Part of a small language model's weights.
Architecture: LayerNorm before each block, normalized queries and keys, attention and MLP in parallel.
Each number is 128 + 24 x the weight over its row's rms, rounded and kept within 0 to 255. Layers, rows and columns count from 0. Numbers have three digits each. The size before them is the row's rms in percent of the matrix's.

# layer 8 attention value, 64x224, rms 0.165, rows 47-63, columns 168-223
095:122194139120123157165134116115120120169143129137086156171131083143157152097074110132123080073160171135127121103124132120134150146153146142128111112119121129146133155182
099:159110114176132156150118126151132123109123115118128150142146136117138128104174107132133094116145121131091123109117096170154183151119124087136137125137085146151127162093
095:162139130118144146146169138136098110103149108089117139092083129117120142144105124130104136148132109104130162126177128140134144105124091122136127156192099121149150132121
099:138116155112107143170111130147103122183128139130141146095152114136119101119160121099090096145135158120074124113130151156122131130123128123126176142151088129117123124158
101:110115137149126174120130116114079143097144121126121141125115136109107124119121075137149154127163063100111135148157121150116151124068130168146107140086106126091141120140
098:107103121125131158141131118142116131118122179110145129150123130156175100137136104095175108132170162162100107099087147155068127087145161153101118091131125126105100161137
092:076150174169117131130098177166156122114119118145117147131130160147156142128098128107131094152119143096157160148187111148105088109119073120144139141122157086120127135148
101:134082116109124100165129069120100107106120119095111095124134169085152135093145126076145107099144149097149149106120162132120148146116136114140121146119092118112129147102
093:106133131106159111119145113139138112131125118154122130144142147105160166158114133081131115116059167091093105144192143155131121119158144110131169174096117171159137102183
097:123093128085131123155099107160100134094136113114082112139115094130150120111129155113133112131145146126137104076176136156117131138162093119133114078111135147119114123109
108:108167147130138145129144133105115110186166122143131133050112126138162165092110123187097148109109117138156139140159158135113148154116118108123072144099100112117126229126
101:119140113126124140058094160093092138130119107108091121149155145148126131142107081130125161150178202118106116129049148134155106136090144142120113137137110089088112148134
094:132185127159089104090129154145156113159183126080104169143110101149135131112131106122113121143131115118170087149150120140133127162118104122125153175110113150140129131109
100:119129114122120097165159132189081098160171130140110161115125146114149095139133128134104118105113144135133137123165150168127155154105127113115114139166151108144109148128
099:102138119128132120127168156086105108156130117099097159111119076070134143121118113140116160140137080165101146170116141173123120158111113120101126110164118125135102140143
098:098123100143141134166126141122094139121148154176104129122126106135144118135176113191114131122129138166178139166065130120158118108142153169154110130135110170117098142160
101:120093135158075103155139166103107135138142168118124109137140107139168182119119126160129128148124124116109146126113082097155134130198139112152121134132130130095146100099
# layer 8 attention output (transposed), 256x224, rms 0.154, rows 47-63,111-127,175-191,239-255, columns 168-223
098:143073161119133140141141137065124118073233116164153115144081124112131118177118129100113138142118167123106107109108124142116106133111148072106142111155114141160088153099
117:110132144113154144117162131147141135154126106167075133087111126129146144116079126115097107179147117128133144144096159086130137145110077109131125138118152116124145134104
111:127146142150069106118077123164141164078123053137153141120127105166123130163154149148130100146112132094133070116129120126093086131125126132146135148133129119115120116180
107:166141145149133139139213163103105127104149129121145116114132116118123095128122127125112117161130142135131161116141142123082125102121116097132100104127147118113141124115
112:144117150118149060136100133170147121139122108121159111106126142167144139113129111147126159152131131147107119153077131106118092162151151120137150132162155149119129127101
111:105120140176138119138113157089087131132179132146123137118111132102176122154102168147083157093150130112127110117140105126107108140173131088110090157133135118127169106119
107:111132139158108128063102111127097171119164082166115105133131129072141096164137144158155111116110139149144127103149107068138108116132125117103188113139132139168140120111
097:099136139106132176122185119157120132130126100135182157165159125116131131116126118124123144123155109111112109170109105049148119103082122131088174117107150140095102111110
112:184129142123119142130115121097127123122104157125086126119089154123109117153175129169129117144166125104167157090142128163139133116114130143143138107152129088121139120134
110:114132146104142130121158112123129137156152153146124115110152115130105131120152101116097138118121128100150150103167158104091171124133155154140140177160136117167142154138
115:124119140123133169115150159124136162148165096116161123157129104090124109060122131120146099140124123139150144154169132105165135098115130146125149101131147099107089128086
110:090138113090128135158154118112144092123186122140113114163098146119125120175117164113111096140117145136136101107123119143145111104112123124160153155141162148135167113117
115:107107126130147137087184104102141179170149100175142112127141095092140153090152078163133098166133113123110120104162158077141132135141139110118148133163130114129110137109
111:137120122119107151115178099133187147157144129144137149132116089142152128124151107123120128140110081120060129107142114142200177138094128156096155138131151109128137084136
110:122186143138090087103132119183127161096090118138158129128118154156096126118126139100126128087107148166108131091153138079096133130170130156144141139133096165102197117166
111:163080093112141130076112117095126097094124117084115080128138102152140157080091136145139143124147117103154126126148136129160124131132129162154107124099145110135111111120
118:143182103143137139101127129121114088143143126123159133136138128146119094111140121133133114108180104142124101142142112147081105080097103130130082121127121112132141161102
105:108097150107144164089128106117118166098148094158145134139142097085093124091152136176148109139084130113136130125112144138129135105110131162105101151140137144068162120158
087:136119106115130135116101094138128146136094144106135131166114124132107101121136143145141117129101179119125133130133150178176149093123130167163181092145110136134151116165
089:121134119132159103128114107133127157201085132105156149150104136152101120092144111119091097102112154139122162169123147149110131141124165106106133158124078101136115129127
101:116132107096124123101129107106141075124118149102127133143137116110133161089139135070125155098158128127126098061120135159160161146139117127090129174116077159108097137173
097:146170086129118154099132103173123071163094155132085112147180145118089136080096109130152131114159154167130111115124125090119203158133111155097145130132096112130136137095
093:109105189114153122088115111099142160095115139127146091129128133139128144100107103101133111101138114151157107098126153116136153142091104148148093109094123124097172124150
090:145117153144110134165146136106136115138110138139151128142101099146087158172124101067164106134123087120077138115141154154117173117079148140164126124156129141143113116138
096:120138145120156101097125125135109110191126160145041136133146161151123096076124114127147103097123147129173176175114161135149120142123150146141130134130111140133140110100
088:137135077131139130105105131144158159102133143131136146158146114116099182100131152132119107174088174127168061152100089165159109114100091121137154162099129142141126140166
094:120107111096136134125148139136152092164146142151074163139149162154106117176142091125145135106147136121139147151103161098132124129148147132133150111166124106118156129148
103:113112118138152144122144113139140134176112115169122118137123151159109097122075125125128127183118115155072136110065129125121164161133108115115129125130144118108109134112
097:119114150106119117148133125130135131203171094121107103148127112119140134130112108149147147128131142148152131128059150123116154088140155127129139102109147090118053148081
091:110167176144090137165140146109102105060123126145173101123142088068120145124112142153132135155159113110111174109122115167091123115113135135122080125136135144113152117148
103:154116122141122108107105090159156099113143118106159119177167131130086147128103097108111120132172145076132102099098131105133134087103117105139156139144092092124115126157
103:159106112131144189113142118130166093135141161093125124097121145100151119133105103153140142157158161152157099113129123137110118121160122144117122075121153112106164079148
095:129130157116095117143166151123133152142133131133148122127113127140109154103126104139142127158173136130115107164102106093152105088151117146121098172102189143098162151090
101:106100129126140126167165123080169141162145144116176133123087063110122141164110123136136119171118140111153140157151128114168110166114119129111162077144150146161109077121
090:160135124130123125144143128117104124139106155168117122112117115107114138101147179082140151133134136159105124134136125155130145109104163157126175089109146067141125159102
097:108150111138134144169124134083115111124135153076115113154134085177119139116134134087125143142177130105082116124167168117111116169191142114134145117110117130120135137133
089:139156096104092140116114107128116124113121141115125121156151076116097120114130139088131140111136124160086109091104135152137127089098161085127108095143164190149122132170
095:133136124145155125093049118120158123097129135130126136119167117160132155092143108112129097173087145117150143181158095123190132103109112146152105095121147110123077120107
089:133162144135087170151099110091121120112148099137116135102138119111110172129134130097107099146133151097144120160132121132101099132127123119149093125159116151154148091170
092:131154156158137134141076132156156092102093088150101154124157125149134126104071151157090074200125079085147123164122136085159129094076084129141125098121149121139061123110
087:182140177098144135083125155138166108133136115120097178090117128113103119137156156135114126118120153133118120150120141157165149128142129139156111144132118092117147163143
100:089133115162104164121132144127104135132116129145128123166108102140129138113145123118143100106123088163119127108121156204121135114127144124133137121144151114118117124094
096:111124155138100118163159115169106165141110097121170141143110093128134115088096124105130148138156133114089156124137124101141147169143144146135123128156141100114118092095
088:125136166165118148098121130133166177142128156138175125096110131126130143107143118096103107146112115134090133176152121133135126116095148128157136132167112111133144100143
090:110135121109139115093130111129100139120154124116156147177129100147122116155101077126130143110129139139120168102105138145158104170145150049121113123089123146093136109119
089:144130124088163149137149113122113119141065145091121146100132150140157139096123108128164132088150087119149157186131142134094126145128131127139152117089118154126165152138
083:159099135118170115167120070134101134111108167117154106121120165141183073139101139113121114138111138109135198100115105115090133154152106113127101136157101151115112118152
093:127172106106143135120103111077147082118118130119115117139121191170082161121119161119144096141140152140174078108143149143098104113112112173119133162089122190114129154129
095:115131138118130158090096120097138187097134153143135123142090121136091167154134113139116150086111119084134132099109129182059144119147125120124130152079117134127135149153
086:150156148157098122096122112156139139100171150127124139139159148100128122119133133079118131170107129150120093156173145132152150077112087139126134133162067149135186109116
089:117101123134105111176105143189156158084125121097120162085153111086095114147158117083112131132126121133111150143163145126142141157136111106114113117145115139137132110146
102:107111095123130149128107119121117106202150117097163151124138121133119138158133120120077152178167125053162091127110155134125123138142105122127100157154123096120163085127
105:130125153109077096057109108120128177159110085152155102121142118116099107164130134126132162087111110115171103082117129110154107095077124122113121165146130151110119126108
105:105136134140125116093177097128129111126113143130142097126127151112120137152141104099150150103114099115109118123110102175109195122163163136141124145061134116162181115140
095:119140122122142135132122106132148142134120160111164097181125144078138129118080157114152123171126117133128099115079165158111130130109133123104170107129151124157186144133
106:119092098087118106105133118143131139092088154099118137163118105140102107154171169109089143096112135113136104091131159204131162115109123116140159148102155134178115169222
096:155097124150114108124121163143142071098123128125147169126151124164133146099183112120172164137102158094141139125153097175180106131107119130143150159179116135146084139086
095:108152094117134100158160094145138119194154174107137160174179142154129144103091127149146142129147140127165155113117123102089130158145109072100171132116097186102112109131
118:163148162162140101106117119091149120132096111125123115096147108096163144145081146127077135143087121104124093133143124141111130126085104119114104135120129120156144121153
091:084146095135135112121150114144119146144127181110127140115168145135135157108131137115096089107147145113137102161160140098089113135116120094103133148146165175125116137117
096:155156132109130113139162137115139080142136086119168117125176082088102112132135156159159109154165113142156142151133070160148149126124123091122128111124121119113134152143
103:111113121097108109144148110143141120098094134062120122099138107108122163144175116123146133114169102131124118133105125142144167130149172139156139128129154111117095078193
100:132124160124137131137119160097112110096130113134139122131108120139129088155134134163078121096108120114118131076158135126105101152137082089123111111154125153153125128159
092:127103128118124152128073150139158140104110161161145141118144164134087149123139153071163121123129150124132096135139152161105170099098141166116121130139127125142149145166
091:134129137131105182105150113188097160070098139124120122145135125122096158045131112143101139139091127114116161136120111164117120143146147117122115135095100120111118106154
092:118109122134110132155101145153155096088154138129148125169168137165130126159150138125102107097099178117132114092126101105150052110123112097135139168130152122134117111116
091:152087126172116152162083113091160110145155105142155144128063081106145126117104161134107113171124113127107111129125095112120159167115158107150148108118174075150104139105
095:106131125101097103028129134154126096081099112141127090113159137144130169135107137099116136118137145095155105152113150140093119129074154168145130150103143142104125152185
# layer 8 MLP up, 896x224, rms 0.196, rows 0-79, columns 168-223
090:155108126104126159143146113151125105138137152110092141167144151117108123093088121153122123123159119165145099120124096082160115151130097121182168127153100162114079151074
104:132130121150133170160113096112149143145075119147114136140186125125103159133123077115118116144118114184163170118159130088151116178137101151136120114102147164083121116157
105:127145115096068131122153123130143173153132168115140146145158115133150138125142104143123083077147124156198137153136112123180155115159135114091169110159137103112118131143
108:084145075119146197131145138080085091136136133127165141102100129103107118100133144144114146124121145146116172143123133145106096109149117125156139106115144159088090130153
106:108152119093148117124116133124115138137147130118160120130124166116101149159101173155127130123160142143084120113156145075110139154127103122137101066168136141086125152122
091:111087125147137133123151115139135163095133123130128129124129142133139125100143133142136113103126147142145131136038142127123146147127174097144163145084197088138151107141
097:153163176148107153113078119131123096140105138108132150104137129118146115118137145157102172170142135101131161129137117140108101190129099134132134135130141153147113134135
101:137074148130133118139128134134138157115136187109127137111134126108128079187135189172089052113124108120104151146124154134158163104138153153124126166121121160104139128135
101:108166133162158142145143102084125125132107124158150133134163124107123100169067181175118116138118111157122109096118098122133184146113105087129150096138164164152127137129
095:131111136113063114116161144122115097147133155147091177134126125143110173175151128094170131149080119132139176113133151081147098110103146111109158137107139101148136113149
099:107128134131114119112146124146121115144111178138087125165088107147109135152159165124135177138180149105123104110094093072077130160120088115127173155114121107114161144152
099:116125168158145135083115153120079113140101165104088139145144066121168125141105108146173151109132104134143114148156146102147129171138097145122125135144078102102119107157
093:134101127136123108126146119123090115113130160140095137144153150181082108144120088155117086183161116175095112062102140131110120103164143148099075148161159153112138117096
096:127135177111140161141124121116151110123118116139070107129120115173094104105120136115116130145129135134109122102149133122148128202172135072145126106105151122142130126132
113:155140158153123109141099129125148126142160091145124123141109116132155121154087128160117115148113161112096163122144120122114157155108150112144118151150104100122124129150
096:111127081133091146121145139133149134123095086125121134137138145129119143148125118183141117096142116119127140139132125174122107150134123109140121111137103095105112118097
101:101153183154099139181134140133121107085121148150112132131112138132167101143147130129136113124087144119127075125112157133108146144141155128153112129141131122172114129097
102:122120135121111106130093091123131125144120107132162128129099068105128106082128088168113136155106123138142114137112085110128117129157155156181132137120123123125191122117
098:191172109134161157130103133131116164134132155079130094150137126116142108102123148106099148122163174161081124106144100153094103104146169116137120149145125149088145154160
101:137142115134122164149114143159102187114153171147090147137132142140101119140144086149161122144112125143146114132145109153123127106135150161102126131059077126117086151126
095:075104115133129120145129142087138114133187130112140105139094113115137132115122132097121140136105142154119135140166120126184130100118155123158134138117108102157149139149
091:140118085124122194117125116112118093150164140161140101099084144161144093104146153167062096155142141120138143127127126118137132142115142109137139113161140088132093128134
101:121132152093097122095114124139140131183102145153135082156111141138127136111076141128101140130144124192143098111125127112121112134110124117134150103132122079122114142140
107:118137106110129150159108150095133123099145096153104141136152113149092116111172130129122124075160135125080157158118123103128136126126165140121137153118101110182112111136
100:121103126120100149131147151109086116087163118131136169170132117128105099140104111120083138151084096114096156131161108076152139138083169150166122143115132130116147183171
099:141121153138133151152134168116147128141103142158180134086127131117145123103143125124127105132145134141121129107133132166142171123126093134192152091140139181105063116128
102:115154118126160133127097150122131110106109090145142158126166135136138116107119132152082129166141066194158134134106150099150138088149170101114140098142137082129125139148
107:072145136158077181147131189102090160126108124131144102129134159151150149162185116140131133098121129097149106154094122177123124117156139170108145137135121098156150110130
101:124156157124127150131134114106132097143110095107124125133133146095139119133121114116099139141134120122105113133123155135095168124123111156188127101150126144107137115127
101:144153086121124134143122135167093133126114134089156170119143140145118166116124136170092088137112139166090140089142111111077147175119096085083098145129148154170182107158
103:104113140094160113114138092174125194137115136111115109108107088083120146132141142110149146126150149138161154130133170107171171150132092127071128144156132154134053114159
101:125075145137135138138144120163102133112152111101120158165144107110143183153132144118094099131116093128126136147092130115141142115110143109124107150094138132106111147150
097:148109174155120076105163134143107088135113144182135087155146134105084125118115126161172185106157146155155157123118130140108095108098097107169172129143136122114081121123
089:141164107145097112094161096112135144118098170123128116136121083157080121130124131163144134110090140114174119096116126146128127152120157129138123135113120117137142093096
108:148179130121139148132130152145091112113166075201125111119134129133101113121188113106101088141148093111138140141151099131086123145112087104139085128102065110077078125115
098:196127145100110111169134117154077125168120149163155150098138104117103114171105134128096092123121124162164143096127119149148147118183148094100157148133096116145134135102
106:112096123139205148105135130137104075145113134139144099112128122156084169147112121108107144129064136152149145132147156121133139161120105159134091122144167117132139122104
090:108111168137107111155144113156092159131079117097110126128115105158149090100111084150125129113118142118121115158115142144146139148150131147105179120100096168168174142137
099:154105152139133154146102115127082127120157075170174130131155123143155156174075086150160107136144135109148123096120122114122132163148111137125137112129133157161129146124
101:138125125177164159139110157075118070139140161159129087147106122127106134139095144085119142109131151117162128149114133136110145129146095094145130158133139122103154092111
091:128149127111136140153082101143132138142179132095177144123164120152130149099135130140109133158148122127129116114142107134163176134165123153091104146122099103160131134148
095:137147170154115117123163080089069145115158140124099119109145088124141141153123107146118090141118133136091138151126121146097134141142154136086151127116170125081084100194
102:119162145110116125139107157082134109146149112143119152167111136084115125107169164145100125108156137135133148141165116138128112128141114161110150127140137118095128148162
103:089189138109072171085131173079111183150123122130138115139139104151145129158123152128082151111094130131149117118139142096147139147123106165132128118139131119120161132112
102:134102111163093132104180131104115121102125113123167139122127095099161110132165069156164086124117153134158138062106110117118097162113137140150131112104133128172100152133
097:137138103181127146176104088136149166120097145141098162152123118116122132095136144140106189158096149095135080121124141095131160162146137145125128140133132135076112138115
100:125153108095106147154133093142134152155118177139125087115134126109164161138140117151121130160171134135118154108131145083110140143166140163136104147156125117143133104131
101:143122123125148153151125118136131071143153108129142113141134139113135189135125173108178107146117091131153134125096100077113113146104089132155115128153107154163148144111
098:120132131154123151101163164083148141106188151150111144113146140117093155133112132104091163119130158125111134118145109093126148145149118146122150119160105158105083097101
101:125132138151098123125151123103145111124112160077157135134165151115124192132125112056155107142156128150109153180143142120147150136137115128113166095111148097155178155105
094:151097117147119125124127150098106173190141155122141090133141160091125104065079141128107102159126151155178146090124114125159120127143144106140140116158131088137171124104
108:158128134112142117110134178130094105101109119145124131102130177101118118156109162143046116156115090132084164121116175105120153150153154134127072148101160120115111166122
106:134099129129141128138166116136108116133117096094138109093134144144127107148096163136123115114141163149102122148138125131132129085119129111139175124113117109160151131058
099:115122109116107178118137136150135130128146126169134155161132100169113160156121141153155114128153176129120178133157143094111090094097127157118119112111135129156107141088
098:126105124175097128148141113121112138098102114115108143161128111127116108135129099108120153137131131108158126172110136100143161129112083136112144129073110152080147125144
098:115149169148135123134147123127077121129146107140126134140097134147118158117122139144146151154106169120153145086117147136144152126150085147150134119121135141097114101136
094:177140123173119144141155081150110104087139133093126082132140114127100123139127157105145131081112144150133128113137164175127103130065120111098141143123135161136155168132
109:134105138126142137090155178119110123157173140138084099116070147172114135133107087118184132114153124147154148115085136118121155119115149102134093111104112144116087140139
100:105133136108099127164135133109129122172114119122114076121110152118152144122122116176119122125130149100129146120116157127162136096111128131166108186094134130129094101104
098:129135143112150121161150121128119130123164144132104123119115168122160140120155095150104124156139165109123129132114095118140103128172148120110147143122168138118098160104
100:167165143109132171176149133101135108129133153137102149155121147121115108147125145085141109151131138130139122139124097126187130114154106143092097150136096115101082111128
101:103125119142093163161078135131103104134121142119145137117128172138141110152094079159085119175150119127105128126124148086118123142145139111090146135155086108126167123153
093:142155141136145127179104147112147131144144129136124140132165115125155128116134066096104129107095151154116146087137109090109163117131126139127125075141129134140158129159
101:167137167118109187143122127140121139119143120143148148123123128154110161098096098110096118092102094116115120137129094105092128131163106132132106113107085101133107099143
121:141142103112137112103118107117136124127108129153132141128096132163131099183138124108114120146119106154144120170118108135124110113132066133138124127110170142141117137126
100:101140134117140134108102090091133136108130097135149160126159105164122191128119115128097124108146102149113163147143139136094135135130110193135094146143106120055133101116
104:137120060095140159134137109115137107161176101156170181151152109139133133139147127124055138124151108149121134173103166177111111158151136112130137131131119119098101124126
089:136204130111148126118148116133145132120137129136137111090143084100126109178080139129109094066108098108196112168164109122085139155141125111150114139080133140141134117146
100:110119120093128133151150158154141151139087127127126145182114142148118111136135162137144139182110141109162143145109128129138140136136097142131133171161134172115061105163
097:118127125076152179134134143087103135103138109127100103110123132112144101133134097124130129104141125127092136140130135185129180131137108106082090084105146108144130151118
103:159131115102141133105137149152116129131163120105166116144147155176079154118163101140106146144105076097114119101146136137134134146111117140090139094143144105152111061106
098:131131144130093123087084117142139123136107175145110141164171140139172112123125135172123095146086122136170135077168116094141107122132125079131089116138129138124121118136
098:172098109114133123131161140057123157131136137120145159140137096110096123109146102119106110178148178144152097203136127130109124137160164142089120108153132160119120113099
091:172090122139113151122121146092162133095103140129150163141118127128126086145122147158114123114112126129132151104071163113093149140113121161126173122106133142178138154105
108:143112114116131114135146144123137132112156145174126146118179148146103132143084130105137139172149149073145170127169128157139141138144163123133107162103141126173112132092
098:133125074168140119135163154139084121071164163158131121096158093108099128175113149137129172175138133141129067173148156126157108180135089112158141113158113163109136132116
111:172149124130130125129120132113126103139129138120160133114136112179085118096118120175166077110188112145131101088100122131140147120133107149165081123133113146138116128131
093:142105126096128152083113116091153174127113102103138131105140136140125147134143166122141111121132107148080136118129116104133163097103134081144166125091117126141109098131
100:159157097115130141099112132138145114129144125137154148167148088168136126119121117137166126112154115101150117110138136152127156099160137153129106161106096088146157092057
104:109114147105102070135127103134153135132109187150107129107118133077150103116136080153129158174123148123173149139134122122149132128137158151142122146150152103090089132113
# layer 8 MLP down (transposed), 896x224, rms 0.182, rows 0-78, columns 168-223
091:123185149110137135120102111107120099125101106122175135163121163087126120124142114126111112114122138137108116172149128136132127106058130115166118115141125120132130110139
108:120151123146141150149142150182139106102109147126117105099151149100123147079105148167133114118084153172101116140162116124152117117081146107114122142144132094131105115148
110:106130111147150156084122112084123159145102172148158170143103115088113129104125106153117128144144063144130093163159115106190108123120138132107156134133107106122092098146
114:137137085149169130146102097163147139098161121152117086118121144129136148143097140130078112102119105164126148102126089142127132147099125124135112130110115195124112106131
108:133146124141139134118122107135137110120144139134124108102156091107180098119123110072115119138168168129138144126082106147146133147134144090102101153133124125137122085098
094:107144158116106153149170158126156131153124148139085147149128109143128133164116108125141111143111131104084101134121099162099146127139101100128104105146115085088113151108
110:113160100123172126126104119113135113156148149093111106143098137065149134096112128149163112148121156160139131133120109117106150139164126099162096136177100134154139116124
106:135111119123108111152146114156125119130145183071139150085109082131138135140145128160101127126114178160132098160077149128144130156124128135146154164177057130108124102139
110:183115105143102143106092113092092118121138111088115081122163110092144104112117124129079090133107185123099165107134143090146117117111099089103138153113171137168130147190
089:113166121124164110119162145139123124123116179140132116119135120075105105123107151161134088168089108103153109121133128147107196161151113145097112171187144129129137190090
112:120106147099147151110131100143128111137122141132131154140118112152108134123172153094110137111078147098134066098100103066139145112113105121110127147128100139101130170127
104:099140119131126154121080140091128145083128122173087136143093151146071150118130102125156116150139096105106111128146115147138142163119160115105184148115091146105113155120
108:087112104132108112105097106111142100178127122144105139147144141162143135149097133170157138128110120134112116176164131160138133149119178130120132151129126134133155132142
099:109065128123126154161081120096146126151125141080124102152106123162125066136135090135137122111143089102112116159112136127111077160126144096102137124130182141152143159104
106:168119149056095135118126116127139157134154112127129126154089129142139121126122075126113174153079161085116121146134117137126158143104109140120112086095142092125107116144
102:160122142162152160172172156175119146122115182066140116122112111127113096129121127078082186075181133069128119138095151143118152126133118158103139153123110131140150106121
101:119135136119134139137108168162166115159118155130088143099136101144169136157131128126155123106164117142110135127142143171154075136101106108137129147147100124119123096141
104:094101111164066103166094115144119145161106137161106142146130089126138120144123129149125151136115138110134165124109130113139127109139132109101067129083142100109118111105
095:128128141117189144157085117189152124104122137204120136134129121213149128120110149135151128163129141105153167108130144086173118136132110132138121145137145112113167112144
110:116131116117083157102147145112147141138119147099143123143118093140121117150132153123163145135121134117116112100150138104130110137130173163141130102109106141157128109174
099:094150139109150111139115134174100111125113115146128118111169159118128129188065117131148134105158145138163124141159156140129138152178133133113054095088135174144146131090
080:133120122117129134082150113121139128108100092100134129108167100090143154121142121104178135124152121084100126151145124145151119093162122139114127125132179159124127136139
103:146107134110135146166185120140111107143100161098143115155137136114131137113129159113098171144127152096088105116143173086153168123162129115113145139131150130137131128083
101:096114119130107109106112147151163130126139094145067164113161149108117136142177127144137139124092105118085133180135163154138093127122109167120180101164122111184153071147
103:154130133138087144139116103119122116128130146086120154127128094096133143132153135095124137141064136116127134114154157125148130123104100135125133118110180125129175097166
100:109157109107151140155112143125128121167169148137127129121163116129143148085120150121114142101107136089131118126138093084165124144114136130133137103098096084113099125145
110:104091151126108138150120147104148145131126115154150126117117121121129119140076135133129142068115142124121120157176081111123131152125158142097113164096158172128144126126
123:120089090128135111124115122098125136112136154119133151127104135161066062108134091119136158108124120098128123167132125176092169142152122149151132176107153115140167126136
102:147135125155131139134160178145084154123112118157158139073115152147140125159146135106128155116121151130163136153148131148146140100142095128122121082159129165125120151138
102:136137133100154116152126092137106128139126120066132153094114115146111115120104212131149166119122109121080129115159111144107098140161123111142162103136114143132144165139
095:119099102121148136082126090127128101132100120139132156120122129134129128123169118115110134122142137146147125136148104157127168141110119163120150124152106179184143144142
100:129135112097122126190116099143125080106093117124159149160143106141105118114162143109158153152122138158110096149121085118126122136131131170107136160119148162148157090100
108:133180129118140126120157122130178137134116144141140133161119162104145124121127091128125137135114130121158115107111148087120084157146158110144098118123093139147149126089
092:095128120161132095103115142171081114120122148112131155137110094151153123098086155122082082140158142120089083143108136136146131148144103134062118142141141137113118112098
099:108072114102125133114130144101119113147116140073143162127153123101149147145088151195122177110141122114122129138103179121130106143116129154106148123140147156173160136104
098:131125133114147117133108114146133126106111141071101137118150129122166123131138096119105162114100109088136172087109126100136121132061088138119091118130096170095139078103
101:130124151129087106142115121098128136125112141140130113083162122104186146167106158111129141127051131086130137136192122128155122062112143150135145122135128133147172094126
089:102101137213118145101105164143148110117125130117125113151143125122113132100099121125180089126114169133152152143145112157154151129138146126153136116144105153139104120100
110:123119110164188116157145109098144124128135108128140182143144129162119158189102109144163116184136160111123135147189131146142122126117097145138134101164150158141130129115
101:118128114150139146124102120141119123147157142152116141121158153139127140153094089158109150149174167150084098131129151144105172104154125128130119113101146084098098097148
088:104113114118084118094155181120161115136113111132089149092137106124117126160135127189085093151098125117064129137181132128132123171104135115140107103104159133092138167155
101:101122136127141127127112123133099136127138108114127144106125108091116164079091126110131095152116153188107132125156098117152209161166094155154115086147118129095072128132
113:136106123129095129111157129141128124104122135131155130155115147098117163116119155163142084118137095142117089146132146137091101129119083133117159083113145105112109101147
105:131108130149129115094093146140173107094139124122129142136131120175153149127145111125113132127136138105115187200094108132130079132100086136141135148086156133133118134116
106:134090140114153123112090129134138147118167116144119120148109166124107102130133104111127097130173148119130098126153121144101108135159148172130085173132118122100131124122
102:122111128126133115114098138116097127103115129129127165102113130098091123147117098116126088128114150171154156112139177097127145129072140120143153115136124114105079105147
102:124141173140139153120112123145099108112103100092123062095144152115142155151164155164139148119131153145148110141138146132157118134145155126087146152124114185072167129149
107:151124089123140121133139112119166162141151149095086143103106090170101159101089126176156113105144133118093112129072130121134157130136124127084129128112121111104128194133
092:145119181153143130111192095153129070190115121148131128138162113136107131163070103116096122155129097137118112151084148159138148118167121118148141101117147125092118168133
107:150127134137142153105168146127109141120104169103120121159131077159109165080136118083127141102149146121113130131116159140102137135103122148133150165077120130110149123132
100:148110146082131093117135115151138115143127128123142136119102167150144135139141138126111129155128093059160122116096141148131113143113178150109131118103102149142109116147
115:086148174135154164082126142073142096136124134103131119167080114104108189125134105127120141126125127135130133140106119127132130136141118084102161161121138142162124107127
124:159110122118123132147099119087088119128158104135116109131119149148131061132116105110115083108089115178136118152148110110129158098146180106112158132131080136115138132086
109:127161142111180100073129155126075113127138141106088155137136124161119154124165124153147098172160120138200165160127108107128131146086148119148086140103103129108135129120
098:117126144143101144161128123158126143136126124131147162124144147143132073138127102114154153142116058119126117152134164113147130109135138111123120145154139161156127128106
103:100117136148131156083126149168136126125105125102146122134159165135151143159130185135124142151093121090099129101097134119145140124128118052121137131109167128132159168160
085:126125148123078152134133098173125113144113122108148116139142146082141095108082171171137153113101099120118101149116130107178158118145140147124156087093116118077124127110
098:148104132135124110136143116147115135145067130147124177124147116107104134106139140132082172152128132106129153135104143104153114158128091128119138154124162206100135123130
100:189144092108090144120100125120100095123142084130138164117141118110171128110139119125153130155121145157080164123134125145105092127145112147138153158137143140155136129172
103:121115130120130112109129133129118120151100112136060105147133153103173121079123173133133097146103132087155149086136104141131123154156158112116110086117125129122066114089
099:108151140111117108124136158127144159149151154140147156127140145141104134120128164088157127124081155120154088109159143095108151110138178079143112099124112139088131125127
099:100120146117155129121140143138128127086147133090120120137149077131113135106133132133143135138149104177178142118119099135084130101117122079166129074149097134105125150081
093:121122126146116114149120095139139093147142103124106146139121136176119134109119103170112145153119094117117134102080151097126093140136106089097164111149176160131131115159
093:144121116120158152143084091146120156145153132146152138149130131163112157071103101095148148140074125133130142125154087144150149131108137122123131142088115111103127116113
106:117135129161126148141142145142174127116153136155153145121117123101140137139128125144117093190167098167097142136158092109135143124148115153136134108163136112096125120070
108:158124112082136092140109174135134179123064151073128052147120126135155179119132109141102144100117150127124144131103115114138163112164147111157168140146104104117159129165
102:139115092100132172167116118147112176140150095119118125132177185129135158127108166125129144123141131119163119127130105165133125164066127114109115148117112154083121107136
089:115168172130152122116114157155111101110090155136153130134142104132121142119165184135146131131132102124117166185135125134120113111115111111107160087163128106102112123111
104:111088161144115125136140129093123119162144119127132128128159091141145120158166120070138141091112118111143131142139132169134107114124142153135126090132131151136170146117
105:121143154145087096164138137130109098125114107119154117127123090124107081112149113126105131112101164144168100093146116104140120147094135134130140110096156138090122097133
106:111134110083146122132134151152116126112178118135078132146123093120119132134117156108114144151152131146132144120167105099166150091165152134151174133126138100113077123152
092:109138149093082129139136138114129140163134137123099128100139098119118138110175112123120143110134140134127152148135141131143123167091148115154133113147102132113168119062
099:105166113181072127102132145111103085122074126123153128160159129160155135124128140108113145116130109177086153137141148168165130148098156138082125155100119144125084117149
073:099101096146101087117076117143095116158143139117140084148144123080154202143140117090135124128110127093127091151157135122175164117156104147094108116134122122135103129137
103:123140142169127144103123186140121130131120156155087165142135113111142116143124151115124120103119131123104139155131116194162099160143128175131110102082115134104107118110
094:077151130102115128145153159152168094142107113154124077140091122143150108089140104139149083098122139154115177107141147115116122120122113120093112147109166125123118129100
108:092112129087090140135134093145161150132146109152114092111110170127151110141101155139131077163139169093115138118131114097127125114110114103077108108134100092110141170130
096:109117180114147133159107090138171105170115079154113135144147112137139119114132162104131111142093202124126126152101134122134120131148128159139075125139160152109131133151
106:093119137153093112111119100162177161135077124099145131100148160101142124158120151162145125138112124143135111156166143134126140150133127098160145128177060142106109112121